config = dict(
    n_layer=14,
    norm='rmsnorm',
    norm_eps=1e-05,
    qk_norm=False,
    bias='none',
    parallel_block=False,
    init_std_o=0.0092,
    init_std_down=0.00531,
    lr_mult_up=1.12,
    grad_clip=1.0,
    decay_shape='linear',
    train_tokens=310700000,
    steps=9482,
    dataset='wikipedia_en',
)
Each number is 200 + 30 x the weight over its row's rms, rounded and kept within 0 to 999. Layers, rows and columns count from 0. The size before them is the row's rms in percent of the matrix's.

# down: layer 5 MLP down (transposed), 768x256, rms 0.108, rows 474-491, columns 0-127
# gate: layer 5 MLP gate, 768x256, rms 0.0884, rows 475-492, columns 0-127
# up: layer 5 MLP up, 768x256, rms 0.0892, rows 475-492, columns 0-127
down474,104,196,215,243,234,204,158,183,203,153,174,212,200,202,210,252,205,202,224,169,214,202,236,267,187,179,208,141,226,206,200,211,171,229,185,195,186,192,233,243,204,188,201,245,182,215,226,174,208,201,185,223,167,219,214,196,191,185,192,199,172,225,170,173,207,188,170,218,184,213,139,221,186,204,258,233,198,204,227,208,169,138,215,221,109,189,166,210,202,201,249,190,206,221,256,228,253,198,197,176,255,222,210,208,253,199,163,179,218,129,148,248,193,225,206,212,123,181,148,194,179,265,244,204,209,220,170,208,193
gate475,099,171,220,187,222,203,180,227,184,184,183,175,229,181,192,202,206,192,173,187,240,181,233,196,185,182,162,249,188,233,205,191,174,174,214,218,193,219,171,261,159,180,225,235,243,235,245,218,230,189,182,129,197,216,219,198,225,148,186,190,222,223,171,229,218,213,229,221,249,240,194,225,170,161,212,240,175,166,222,217,204,249,154,171,172,156,169,179,183,166,183,206,195,172,240,143,183,197,206,190,212,174,168,223,246,204,173,190,201,212,154,268,233,183,161,186,239,177,217,169,233,179,244,233,225,158,224,206,219
up475,093,181,269,200,218,200,187,231,234,183,158,216,178,165,230,209,126,225,241,215,247,192,268,209,205,214,171,248,206,174,191,207,195,194,236,222,250,169,181,191,134,207,208,172,245,202,210,232,245,214,206,169,223,162,177,208,213,168,212,181,122,187,199,162,196,210,221,267,213,192,254,158,225,188,253,219,183,155,185,184,216,176,184,238,236,172,194,247,191,165,230,232,192,110,189,174,235,191,185,193,174,191,215,218,208,180,212,183,196,178,200,189,217,165,198,175,235,186,230,165,193,182,238,240,199,186,168,152,195
down475,097,254,203,177,173,213,178,170,191,214,253,197,249,208,193,187,201,228,178,178,176,248,243,193,269,227,219,189,218,208,166,148,250,179,139,207,220,139,140,201,229,191,184,210,208,206,193,185,176,228,203,206,208,223,214,199,212,217,225,221,267,160,174,197,215,154,180,151,209,148,197,269,238,206,203,185,236,193,227,223,176,201,169,180,220,230,215,181,213,230,169,150,230,231,187,232,193,168,186,208,137,214,225,149,196,220,231,241,210,249,186,241,201,245,253,215,200,213,150,205,191,198,156,162,174,223,226,217,189
gate476,102,231,250,231,218,175,158,222,186,180,215,218,175,196,208,173,167,239,203,263,203,211,229,211,175,230,194,219,184,222,211,213,199,215,170,229,233,215,195,226,195,163,274,230,220,259,197,202,245,189,236,201,192,187,197,226,216,157,183,218,173,181,230,186,137,149,216,131,170,219,166,206,159,163,204,153,245,211,205,169,212,258,175,140,194,218,212,239,196,185,222,181,202,212,178,196,168,217,142,265,270,180,231,202,183,207,188,155,223,183,223,165,186,207,191,213,244,182,186,180,182,145,259,166,224,181,159,222,166
up476,098,231,226,149,192,183,186,216,196,214,232,154,231,162,198,197,269,249,164,173,209,172,219,212,157,196,200,221,228,179,213,246,192,187,254,161,190,143,199,212,212,189,188,210,208,184,179,195,167,181,187,218,237,194,194,200,199,205,214,172,180,213,168,204,186,259,240,178,136,217,193,181,236,219,279,228,176,222,176,207,148,192,169,193,182,187,247,177,231,203,186,175,169,201,193,217,221,133,185,143,184,232,215,190,193,189,246,201,193,197,201,205,156,174,193,224,213,174,175,242,189,242,172,221,166,170,187,192,227
down476,097,240,248,233,199,210,190,287,190,195,172,195,214,170,182,183,197,245,190,211,236,225,252,203,206,218,215,191,212,227,224,251,182,219,199,229,204,175,192,222,179,154,228,200,288,142,193,181,212,129,209,208,195,179,236,207,191,145,239,204,209,183,195,209,220,244,204,182,218,224,156,227,219,177,192,186,218,201,201,233,179,228,173,170,180,199,255,217,237,159,258,173,144,191,205,194,195,178,158,204,254,164,236,196,155,205,208,183,223,142,196,214,170,216,209,203,224,143,215,242,158,165,189,194,186,218,148,202,148
gate477,097,228,197,234,184,199,224,203,222,181,214,188,185,180,225,216,162,169,217,192,179,214,205,169,220,179,225,209,223,192,244,172,229,183,168,214,204,238,210,200,278,223,202,259,272,158,205,179,210,212,176,153,196,255,201,210,254,185,202,193,215,199,251,282,202,251,193,210,205,230,202,187,205,162,188,250,205,188,181,129,183,166,160,174,181,226,167,182,198,191,195,203,182,137,237,170,214,209,152,240,212,209,237,193,214,190,193,238,222,192,193,194,208,181,149,188,210,222,199,215,187,198,207,222,163,190,194,144,169
up477,097,164,224,172,177,192,184,188,213,234,190,215,180,173,167,194,165,280,217,228,177,165,250,229,198,170,218,209,243,182,172,212,245,257,179,203,152,211,200,182,214,191,180,225,212,262,217,175,253,151,239,246,213,237,194,233,234,204,201,200,185,209,159,233,281,162,191,264,187,202,219,219,171,225,228,182,164,205,221,208,205,187,164,186,230,205,221,187,179,187,178,171,182,198,228,140,179,213,149,233,211,252,247,248,263,255,155,217,201,152,202,200,214,199,220,134,240,177,156,193,241,152,190,176,223,162,163,150,211
down477,094,157,212,207,177,242,172,202,217,238,201,168,163,222,148,233,175,173,214,181,206,228,196,177,201,277,213,256,209,202,201,231,193,159,192,160,213,224,268,225,205,195,242,173,209,163,207,209,155,229,165,177,156,117,184,162,186,230,198,232,217,197,163,208,228,173,187,187,186,162,220,200,184,212,171,196,178,194,150,225,234,239,193,253,239,205,240,159,193,236,223,205,222,211,209,238,154,237,205,140,216,183,166,169,165,221,190,224,221,229,228,183,168,203,188,202,133,242,222,174,199,209,238,194,202,220,142,214,223
gate478,094,230,226,192,190,135,183,223,219,190,231,157,225,230,184,229,248,220,229,193,212,169,231,217,145,176,203,208,173,196,155,218,160,222,268,208,261,244,146,226,199,178,222,203,204,175,166,207,192,167,161,189,220,234,171,199,188,234,169,256,226,236,161,216,213,207,162,165,184,184,195,179,192,195,230,202,207,164,227,168,185,183,221,245,241,132,148,212,181,170,173,191,185,181,230,148,233,202,224,190,181,284,226,189,221,191,240,151,231,206,175,203,212,246,162,216,176,180,255,192,193,179,187,227,188,234,172,247,164
up478,098,201,193,224,224,173,210,175,235,229,147,213,185,222,242,226,217,160,172,152,210,185,202,243,231,216,167,210,221,202,169,201,179,226,220,195,163,209,245,207,166,196,145,209,217,177,181,213,205,195,166,216,267,226,181,145,160,224,205,229,193,226,191,106,202,263,208,219,202,198,272,194,166,191,215,208,254,185,180,223,245,158,209,213,196,215,186,205,183,206,210,199,135,224,158,188,241,234,204,177,163,213,236,202,153,186,223,235,170,180,218,169,160,246,208,205,245,165,218,167,199,192,186,195,219,164,210,161,168
down478,098,200,197,216,224,133,196,208,227,213,149,242,214,172,198,179,178,199,186,176,202,133,226,233,163,198,173,211,183,169,204,218,160,236,219,204,187,168,222,233,221,219,159,180,220,162,240,262,216,238,255,175,196,225,164,180,159,221,214,282,234,186,175,241,196,239,248,168,198,207,185,164,139,254,227,211,199,228,199,199,170,196,217,211,209,180,217,196,227,203,190,185,117,257,183,149,201,134,182,247,158,284,225,189,196,178,205,173,253,167,219,201,206,232,217,196,223,198,219,185,173,195,109,213,238,230,199,192,206
gate479,099,238,181,245,259,226,201,144,200,158,228,192,237,191,227,223,151,234,209,192,227,210,222,167,195,200,160,210,216,221,183,134,157,167,201,218,167,161,203,160,186,224,112,182,206,231,219,177,260,168,201,157,252,182,194,206,236,228,227,216,235,253,149,220,163,229,141,200,212,265,207,233,276,235,182,217,200,214,174,170,168,225,196,180,170,188,194,223,206,154,189,177,208,247,213,254,170,219,196,244,207,155,178,205,169,229,197,191,244,137,237,218,219,238,229,152,220,153,180,237,187,174,223,194,146,194,231,198,228
up479,090,243,221,219,158,180,140,182,232,205,197,217,222,197,191,205,189,194,187,203,173,140,173,231,182,185,186,225,174,235,204,232,201,166,221,216,172,169,199,201,153,114,248,188,235,183,212,193,158,220,194,137,254,246,156,203,202,110,204,167,184,210,219,214,187,185,198,196,216,230,194,191,221,219,237,207,212,207,202,179,199,200,171,208,225,174,203,179,158,176,219,180,222,140,231,221,201,248,183,151,177,182,268,226,208,199,210,165,231,188,163,223,171,220,250,203,215,209,258,170,163,220,200,212,218,180,135,237,242
down479,095,164,219,193,196,199,232,246,163,221,195,188,184,165,235,214,216,212,164,197,166,191,219,168,198,207,237,173,155,165,189,158,164,229,192,182,239,230,216,257,250,225,237,194,226,184,157,162,145,198,208,270,121,184,200,172,203,224,169,242,227,219,214,174,227,128,260,234,223,182,168,221,163,219,158,216,187,223,202,246,210,161,219,210,255,219,169,199,217,240,242,202,214,210,163,164,194,126,210,175,182,227,204,248,187,172,178,168,236,183,193,194,188,199,247,172,214,271,184,205,229,197,213,210,238,216,183,223,163
gate480,098,180,164,190,229,211,238,185,147,162,192,197,230,202,176,236,154,240,204,175,214,201,190,164,238,153,163,186,219,155,110,193,203,182,194,206,169,149,281,194,218,204,193,208,209,204,206,175,218,173,204,196,184,178,170,258,216,197,222,142,206,163,187,201,205,219,165,227,213,257,192,176,189,191,156,270,215,175,243,214,195,220,163,209,210,211,185,248,184,157,164,244,239,276,221,239,213,235,191,220,210,221,195,218,214,170,206,204,177,202,220,197,161,164,223,233,181,181,147,225,217,166,172,225,168,183,191,201,209
up480,097,176,226,236,216,226,188,185,178,221,175,213,195,208,205,214,170,245,225,219,211,220,225,190,176,205,174,182,121,191,167,150,220,187,210,205,215,210,193,259,189,187,178,159,211,212,170,239,215,202,214,169,224,163,178,228,197,117,166,144,191,196,210,165,185,241,165,157,208,212,164,233,185,188,233,159,208,195,255,259,239,230,202,194,230,143,280,215,198,165,211,169,158,168,255,196,180,178,158,181,200,217,193,172,246,187,253,222,162,242,233,211,251,223,223,211,226,212,171,174,210,161,248,207,209,179,186,191,218
down480,097,186,189,160,162,173,191,220,210,252,247,175,207,226,184,215,232,187,273,221,197,171,172,173,200,263,179,256,227,181,193,205,185,251,144,254,209,216,166,227,191,177,246,203,192,325,184,215,180,210,193,243,223,194,253,195,203,232,188,152,180,191,258,187,200,190,170,185,239,170,216,173,186,239,176,152,196,213,178,170,242,192,193,187,179,195,225,141,165,211,248,169,223,166,224,210,212,250,129,222,201,214,258,217,177,244,252,159,207,214,213,245,226,208,237,193,202,198,236,176,186,192,247,175,214,228,170,308,151
gate481,104,239,218,192,121,198,176,179,176,174,159,148,190,153,249,210,243,207,209,246,191,218,198,108,204,216,190,214,235,149,221,201,246,223,216,204,182,180,228,168,237,192,237,211,187,197,232,210,127,223,166,245,203,154,201,203,244,181,234,197,153,268,218,206,218,205,240,184,208,199,195,230,163,171,174,173,222,171,219,162,199,178,132,199,225,175,232,166,263,207,164,248,189,186,239,242,257,171,184,176,219,214,217,191,164,151,188,239,201,190,199,230,155,190,181,229,213,220,202,209,147,183,233,197,247,165,184,173,218
up481,099,164,187,171,262,221,170,187,185,224,289,250,228,202,192,133,191,204,186,229,213,220,203,226,175,194,210,212,159,244,175,194,168,165,184,168,183,170,197,206,182,231,189,190,156,213,207,235,222,243,196,139,216,162,169,197,208,220,244,227,191,189,191,175,207,206,191,206,259,181,137,169,216,177,220,230,174,184,236,233,209,222,249,167,159,204,173,206,231,181,183,185,217,193,175,136,175,164,198,198,187,232,230,206,186,200,195,159,233,200,194,191,203,198,163,208,182,231,241,218,191,182,179,263,168,181,195,221,180
down481,101,215,191,234,184,226,176,189,205,193,223,218,177,199,206,231,172,221,220,198,259,192,205,175,225,234,152,161,215,221,156,162,212,114,228,200,236,196,215,184,208,203,197,207,225,151,230,198,207,201,205,217,192,126,159,191,230,218,194,181,157,234,197,202,233,220,212,204,191,167,190,250,144,189,231,247,235,185,244,220,196,145,198,247,225,182,254,194,207,148,194,219,185,171,214,208,219,197,219,203,262,179,193,179,176,175,189,229,197,218,263,179,178,180,218,243,233,224,171,230,224,214,197,235,224,184,177,170,230
gate482,104,251,233,197,193,211,236,167,161,205,192,181,206,189,245,247,216,182,243,215,178,259,158,219,207,185,179,221,210,202,216,269,175,194,174,205,225,200,166,172,198,191,215,191,222,232,221,151,214,199,211,174,221,192,248,228,201,191,185,162,236,213,155,246,148,210,152,173,221,185,181,250,176,188,171,148,169,195,188,216,159,174,230,163,195,159,222,222,208,189,216,192,235,233,188,183,228,136,239,161,227,218,202,222,248,214,190,248,159,147,203,223,200,249,179,248,157,168,175,195,205,242,202,184,236,210,216,198,201
up482,102,200,133,187,244,163,209,240,217,149,176,227,206,175,264,151,239,204,189,173,212,212,208,185,216,213,207,211,208,235,199,140,138,204,208,131,253,219,228,187,201,171,193,192,181,156,230,173,190,180,198,199,198,188,205,165,190,202,187,255,203,211,260,196,158,183,168,176,200,120,208,202,226,206,219,176,174,205,190,220,195,186,226,249,238,207,251,259,212,215,191,183,185,179,219,228,205,161,203,205,174,191,269,267,218,216,194,205,157,173,149,213,165,213,215,197,178,264,194,151,191,210,194,224,242,215,184,213,206
down482,103,167,253,196,178,185,196,158,219,140,179,166,184,162,231,269,161,255,184,190,178,173,223,152,151,213,179,225,168,233,190,157,183,162,177,214,244,156,214,194,231,234,195,150,184,212,192,200,178,232,158,169,217,234,214,202,214,126,216,219,213,207,254,181,190,245,177,192,207,182,197,195,212,181,249,222,183,145,178,181,228,255,175,203,190,131,250,152,169,208,221,202,177,155,175,211,290,189,208,179,174,179,162,228,223,201,216,229,149,178,191,233,195,200,204,161,142,203,210,209,193,242,214,250,194,261,232,196,202
gate483,100,171,239,204,157,175,179,235,197,170,156,178,195,242,196,220,244,191,172,152,175,169,202,157,151,192,159,216,241,240,192,198,198,186,180,196,187,206,213,179,171,253,189,240,206,202,210,219,240,177,186,181,174,181,186,170,215,242,184,190,194,129,173,205,203,173,179,185,181,180,145,225,201,243,171,159,168,242,203,222,187,158,237,231,193,193,199,240,224,148,244,234,162,196,174,200,210,211,258,161,222,249,176,212,178,163,169,164,183,233,200,223,192,221,187,233,175,194,214,195,222,197,198,176,260,207,252,237,215
up483,104,201,225,160,231,209,195,232,160,153,203,187,266,191,204,172,204,184,230,213,183,171,230,201,194,248,161,219,223,184,192,149,188,133,210,131,177,160,215,211,189,180,168,226,207,241,226,216,246,240,256,231,157,185,158,182,172,211,251,223,156,233,181,167,206,167,180,229,198,124,260,185,208,182,184,224,181,241,198,219,190,212,196,202,194,143,156,206,174,183,226,223,218,217,201,230,188,226,213,199,187,136,198,178,140,196,250,231,164,180,144,197,198,211,148,195,189,240,221,183,200,177,163,201,159,198,166,243,184
down483,101,140,184,203,170,245,192,264,208,194,208,167,245,202,238,289,222,162,241,205,205,240,178,188,139,226,181,212,170,243,217,219,168,218,210,152,237,150,200,221,183,222,202,164,251,214,229,198,177,195,257,214,257,182,161,183,238,216,208,216,164,209,226,196,185,193,188,217,183,139,220,232,191,212,203,196,160,227,218,231,221,207,259,247,236,236,235,209,212,189,238,204,198,254,191,193,232,205,185,201,215,209,236,195,194,174,217,253,174,177,194,151,159,215,183,159,223,200,198,221,188,221,161,232,234,189,204,216,207
gate484,102,244,258,253,203,236,191,190,198,229,249,179,210,193,218,246,205,233,187,212,207,184,131,135,184,218,180,184,238,170,235,217,208,157,224,210,162,190,213,191,198,160,250,234,168,252,204,190,214,168,197,232,208,164,212,210,176,241,212,258,237,240,202,190,238,164,184,213,198,158,237,192,173,176,247,196,201,164,233,210,197,200,203,156,186,225,206,177,183,271,193,245,204,141,181,181,212,206,218,181,194,212,233,214,247,195,120,182,183,234,209,234,198,227,249,202,176,162,205,205,206,184,130,245,235,207,249,241,232
up484,100,216,179,143,236,235,191,173,166,238,182,206,161,197,219,209,154,219,191,226,194,173,191,196,227,225,240,244,245,171,191,190,222,164,226,231,137,169,166,239,249,227,197,231,185,235,235,183,214,196,191,176,207,273,247,293,221,214,217,180,231,163,216,195,148,209,227,215,185,219,200,166,172,201,209,250,224,210,197,241,190,251,197,178,207,204,144,129,252,209,245,232,197,197,184,152,215,216,214,229,198,197,176,233,176,165,202,139,205,212,216,185,209,210,268,189,175,198,200,233,261,175,260,180,178,201,165,215,160
down484,101,135,172,218,179,158,202,187,183,164,235,211,256,191,182,177,208,160,207,167,125,157,187,144,174,228,198,208,202,231,207,171,246,187,245,225,251,223,189,173,260,244,192,180,206,180,210,171,187,209,212,234,216,196,168,217,221,199,235,222,189,265,198,172,212,213,206,186,199,172,145,152,169,207,202,187,182,216,243,192,197,182,161,188,271,162,248,211,172,207,236,198,220,232,187,206,150,232,139,187,203,210,214,182,244,164,191,256,216,176,186,150,212,209,229,210,239,186,255,222,187,198,188,200,234,153,221,243,224
gate485,100,171,182,222,205,175,230,217,236,204,209,183,202,178,230,231,202,210,196,230,185,239,214,167,170,214,204,191,142,167,178,249,228,223,214,213,171,242,174,199,223,206,162,212,241,186,196,199,235,218,219,175,271,240,168,173,220,131,147,215,182,190,187,215,223,239,179,199,214,208,199,203,176,197,213,233,237,189,225,193,242,231,240,177,168,260,218,202,192,157,221,191,176,201,180,177,218,212,172,227,210,152,210,178,194,234,240,221,162,205,254,217,220,198,135,206,216,191,223,240,214,213,160,162,184,254,195,187,191
up485,100,248,179,206,199,247,200,217,181,196,182,231,234,180,201,173,226,214,226,215,183,219,176,141,163,225,228,210,181,178,150,165,248,191,250,263,185,202,213,193,249,201,183,158,145,194,192,224,195,188,196,160,219,243,157,156,248,143,219,144,215,206,224,232,176,204,193,224,147,182,224,200,196,217,176,234,215,201,229,146,170,196,217,149,252,214,178,230,219,181,180,237,210,205,229,184,206,204,185,242,120,239,231,202,170,174,216,182,212,229,189,178,239,201,155,211,232,172,227,199,290,184,213,195,221,162,159,176,235
down485,101,197,270,186,211,198,194,182,225,236,177,261,223,212,157,180,213,165,229,219,198,144,221,224,170,228,199,175,190,291,259,209,172,205,174,194,207,173,215,211,223,181,218,227,153,255,197,181,185,195,167,155,150,190,236,224,238,222,183,221,223,178,255,198,215,225,196,201,181,180,173,120,176,191,180,230,149,194,182,179,172,171,146,218,219,220,220,172,212,191,190,166,198,174,208,186,203,160,134,173,209,257,161,177,221,156,206,208,203,182,180,169,182,212,198,177,177,208,188,152,190,138,215,189,171,195,248,199,202
gate486,094,177,222,211,227,161,154,181,162,174,206,187,190,178,176,178,197,176,162,227,270,180,177,164,175,206,179,190,199,192,232,220,168,162,198,243,241,183,163,192,201,205,220,198,167,215,154,199,214,207,189,228,109,186,229,173,247,207,166,206,165,219,157,227,241,200,164,202,203,157,153,225,203,165,250,198,195,255,219,255,242,142,184,144,178,211,191,235,220,194,227,168,175,169,132,195,203,118,161,195,207,191,195,211,226,165,135,207,212,213,175,156,153,220,216,192,216,185,190,194,270,198,181,197,220,129,201,190,220
up486,098,242,219,172,242,182,199,166,218,220,138,188,185,206,124,211,206,178,197,186,210,193,195,171,149,224,133,214,250,218,182,219,217,223,215,229,190,188,190,171,235,256,232,199,208,210,179,227,223,199,250,227,206,194,204,191,212,251,233,194,216,246,191,211,252,213,245,231,232,201,186,179,200,165,172,197,191,216,194,205,201,221,210,193,210,251,264,229,206,152,174,200,226,154,161,155,185,158,211,197,217,175,237,223,199,162,230,270,164,161,191,182,201,197,212,272,242,256,204,222,241,228,222,187,157,215,232,168,183
down486,100,185,161,178,234,204,144,141,180,175,184,222,236,237,173,244,208,261,200,208,206,207,140,184,199,190,163,223,222,209,206,160,233,215,195,243,159,249,213,168,218,190,173,192,179,214,220,233,267,206,192,237,250,228,187,199,169,227,180,210,191,253,226,254,200,175,201,179,119,227,182,131,184,202,217,263,169,194,196,140,255,208,208,248,191,228,236,220,188,165,223,188,210,229,145,181,222,218,219,174,186,208,190,208,209,209,198,244,173,190,210,244,170,156,241,176,193,146,203,134,199,236,149,170,116,172,232,221,168
gate487,101,178,158,242,124,184,159,201,171,192,180,215,209,235,201,220,209,222,171,212,204,247,175,189,176,183,203,205,144,153,227,194,200,205,243,163,217,173,207,192,147,186,247,189,209,214,228,129,182,168,171,244,172,249,193,199,216,208,208,221,226,136,197,152,221,178,209,267,173,174,244,218,153,177,248,247,260,200,208,180,212,156,214,161,253,215,219,174,218,169,202,181,201,218,179,234,185,185,232,257,171,153,195,196,224,207,146,178,210,206,194,148,252,189,232,176,225,191,227,180,199,195,212,235,243,223,185,195,196
up487,101,167,203,186,173,201,192,241,276,242,252,187,202,199,221,239,157,213,148,236,192,209,206,212,185,198,200,196,203,218,181,176,124,204,207,166,220,193,213,221,141,198,228,210,193,196,188,242,159,212,214,217,141,222,195,201,178,253,243,222,227,162,217,125,192,207,202,159,149,181,224,155,175,270,209,189,237,219,200,209,179,241,226,207,175,245,212,266,263,210,233,159,217,225,169,223,204,251,239,178,154,167,207,208,193,222,200,186,224,212,218,228,173,223,192,214,202,219,210,255,174,193,236,163,211,214,198,183,192
down487,104,197,226,239,243,234,190,183,220,213,262,223,181,227,230,179,141,166,204,158,196,168,191,190,197,167,189,205,167,188,158,210,221,201,184,227,158,167,175,202,228,184,201,171,222,220,220,162,190,232,170,187,163,192,209,188,218,237,196,164,164,304,210,231,238,203,265,163,197,187,181,166,175,133,207,220,174,157,212,206,164,183,181,161,169,227,242,201,177,272,216,183,211,148,218,202,237,211,164,181,203,202,189,244,214,173,203,175,185,151,220,269,185,222,221,248,268,227,226,122,210,245,175,239,154,199,181,191,199
gate488,099,214,205,185,175,223,200,263,223,220,212,208,211,194,236,184,180,152,191,216,212,201,210,217,217,198,210,240,228,202,160,204,252,240,209,188,187,257,228,219,291,187,207,233,205,210,200,224,205,169,116,208,219,226,210,225,272,188,234,180,181,203,204,153,171,239,185,174,161,183,202,215,234,232,159,270,244,172,140,243,155,198,184,178,207,171,222,202,240,200,155,225,170,171,191,230,238,187,239,204,198,174,173,178,242,188,224,205,178,184,205,221,243,198,187,176,154,193,205,178,105,205,195,241,247,258,152,183,169
up488,091,194,238,178,182,235,221,216,240,171,204,135,220,216,197,196,198,223,249,206,207,158,203,169,223,237,129,184,263,198,168,202,205,169,189,173,183,178,242,229,175,186,172,214,196,221,171,204,256,273,231,184,176,143,219,149,237,225,223,197,190,158,215,217,231,175,210,196,182,232,204,179,125,201,228,219,161,225,222,186,177,237,219,190,165,165,234,187,151,202,223,160,203,183,228,183,212,204,151,177,281,228,165,180,202,178,259,171,169,170,228,214,198,226,187,196,250,237,147,208,205,207,165,187,189,214,182,260,262
down488,099,192,168,260,209,213,220,178,184,191,261,186,251,164,206,155,235,221,249,222,178,202,238,161,228,160,216,208,200,185,176,256,209,149,177,207,211,193,197,241,202,196,182,220,191,0,205,216,206,157,214,208,206,218,173,221,222,182,158,193,197,147,184,188,165,224,201,180,194,157,188,227,204,236,176,216,178,205,246,192,147,178,128,160,213,189,218,225,198,243,208,186,227,165,227,180,238,231,231,204,213,154,217,149,183,188,178,182,206,220,161,206,209,230,161,166,194,207,235,207,169,193,234,229,215,205,156,207,201
gate489,100,160,197,133,203,189,182,177,195,197,172,202,228,228,134,255,159,150,206,190,217,197,265,270,184,183,167,157,201,212,157,193,193,193,178,197,191,208,193,256,211,142,201,220,226,181,204,246,208,204,219,219,195,187,176,167,170,215,170,259,185,221,197,190,197,244,201,225,219,139,173,221,216,172,216,236,199,218,185,175,202,229,174,203,213,242,188,212,150,226,191,213,197,175,278,216,209,216,230,170,147,174,172,201,209,203,190,151,160,169,195,138,201,157,228,213,260,198,213,181,215,228,194,234,173,169,218,193,174
up489,094,164,210,134,232,210,188,236,238,238,188,192,216,158,191,206,167,198,208,181,218,208,217,249,222,202,157,181,135,233,222,190,213,200,222,219,194,214,123,238,172,184,199,193,160,232,239,193,184,199,259,247,269,232,154,199,190,177,179,220,209,199,165,272,224,155,187,159,205,128,171,194,202,231,180,198,203,210,166,162,230,210,202,165,242,163,207,152,183,148,207,201,214,197,148,179,191,209,193,213,174,166,261,185,196,143,167,186,174,149,221,158,212,185,208,245,225,198,188,176,182,211,206,154,154,226,248,163,176
down489,097,202,195,183,232,197,210,239,198,207,205,168,211,172,179,157,235,230,167,182,212,194,222,128,220,207,210,174,240,158,250,228,243,214,209,247,197,171,182,181,186,258,236,201,259,255,202,132,218,218,192,175,188,185,238,212,212,237,176,127,241,163,139,252,211,188,207,167,180,200,253,172,151,205,179,213,223,201,213,225,210,181,219,159,166,165,207,190,213,156,179,193,182,219,162,230,231,141,214,257,203,175,211,198,163,203,236,178,203,187,174,199,221,187,181,201,190,149,231,217,206,177,220,187,253,184,152,213,232
gate490,094,258,175,267,216,239,221,151,238,216,212,204,130,202,220,155,194,227,176,187,131,207,233,195,185,178,197,175,206,171,243,226,247,183,206,222,240,261,191,249,181,139,204,183,243,199,224,189,235,201,216,216,187,226,146,266,167,222,228,179,196,217,189,192,189,202,178,172,223,209,142,172,173,226,188,186,227,242,199,195,235,259,205,240,203,168,163,180,163,218,129,191,202,178,209,206,236,212,177,224,181,143,214,216,192,242,197,192,192,208,266,175,224,181,179,154,275,185,175,205,219,197,171,168,220,213,211,184,238
up490,108,230,190,224,222,181,182,170,193,241,142,227,203,162,215,242,195,262,167,208,258,205,235,246,185,172,257,193,177,213,152,197,172,162,161,183,191,213,241,240,153,162,212,243,153,189,166,220,186,187,260,216,209,213,142,220,200,265,224,203,235,253,200,212,222,237,132,156,173,147,180,196,237,217,193,200,166,230,220,205,203,231,212,168,223,182,200,187,133,232,157,228,236,214,190,198,173,176,219,250,260,215,170,225,206,225,128,178,169,199,226,152,209,206,174,196,203,164,196,191,153,216,168,205,195,164,190,225,225
down490,102,180,214,119,178,167,203,235,208,214,122,207,215,221,227,206,149,207,211,222,269,189,251,199,188,203,243,217,219,222,194,215,149,180,209,168,152,227,241,159,196,184,201,209,197,200,179,183,200,234,173,222,190,169,201,127,226,219,214,212,201,217,219,203,229,227,173,143,205,144,215,190,213,176,186,197,184,212,170,233,217,195,222,170,197,229,228,142,208,205,184,181,228,229,201,193,208,219,233,191,218,234,242,209,181,165,89,184,193,200,135,196,221,229,203,203,182,182,209,189,210,220,171,253,237,161,158,222,165
gate491,104,213,221,214,181,150,246,228,231,164,162,250,193,197,154,200,147,211,157,155,218,244,158,177,148,233,188,229,163,209,183,188,190,231,197,247,180,148,133,278,180,211,212,208,215,194,205,235,229,212,228,153,128,237,209,199,145,187,196,238,151,238,174,203,210,206,230,206,187,169,218,233,201,205,204,162,195,174,238,256,180,203,147,203,212,238,168,200,225,165,164,206,159,232,163,231,230,231,187,212,167,138,172,231,210,211,187,236,233,183,245,211,149,218,226,222,229,196,188,247,262,180,237,219,240,184,213,224,174
up491,101,204,144,183,240,212,193,149,218,227,135,210,196,169,184,252,163,233,233,172,213,174,225,216,221,205,236,217,198,225,201,153,224,196,224,273,204,172,156,161,199,192,147,220,231,173,261,178,197,251,140,206,234,178,235,217,207,231,185,185,190,219,173,151,193,194,184,184,245,228,180,187,203,196,225,182,207,208,201,199,191,191,219,221,158,167,251,222,195,208,222,190,175,164,187,200,144,184,203,246,256,207,170,201,156,209,246,190,152,235,227,167,231,140,210,192,191,206,228,207,162,174,223,182,176,266,124,165,238
down491,101,214,174,176,199,207,213,189,249,225,237,199,187,180,175,228,235,225,178,222,178,216,223,224,188,253,188,166,166,199,158,165,226,241,190,197,145,212,166,176,210,214,190,166,197,183,191,172,219,202,166,169,146,181,183,197,206,210,214,232,179,191,187,130,234,253,165,142,167,237,224,239,210,149,215,180,204,220,212,179,191,237,157,153,154,202,225,198,237,145,185,241,210,163,209,153,167,162,208,253,192,208,170,223,204,227,246,246,201,174,190,222,184,181,157,224,207,189,232,226,239,189,180,194,204,150,194,237,136
gate492,111,179,181,150,209,141,237,219,251,164,217,172,229,212,199,196,196,175,134,220,189,235,218,217,167,225,231,173,247,200,225,180,161,231,181,177,177,155,89,200,176,184,221,205,208,236,166,206,231,180,187,219,171,173,138,178,167,209,190,190,233,223,238,193,237,222,235,236,219,193,213,187,142,159,218,133,188,160,232,222,199,174,203,229,187,215,200,192,204,211,158,228,231,190,209,217,267,179,189,201,223,202,133,198,216,209,191,277,201,173,194,149,213,173,213,203,157,164,189,175,213,239,186,210,231,201,195,258,208
up492,105,182,157,203,196,182,206,193,215,165,197,245,192,202,143,202,248,221,240,194,147,142,185,199,229,250,158,170,233,189,172,204,161,241,175,113,191,152,224,229,188,184,202,246,155,241,118,188,180,219,185,239,178,190,206,215,219,167,195,142,163,154,179,126,214,216,215,237,210,230,183,208,182,214,195,208,177,167,234,225,157,164,205,196,211,155,193,234,167,226,237,160,236,204,201,219,213,246,216,225,162,163,205,199,208,196,232,211,249,189,265,203,205,161,244,264,192,131,216,227,156,265,216,175,205,225,221,244,166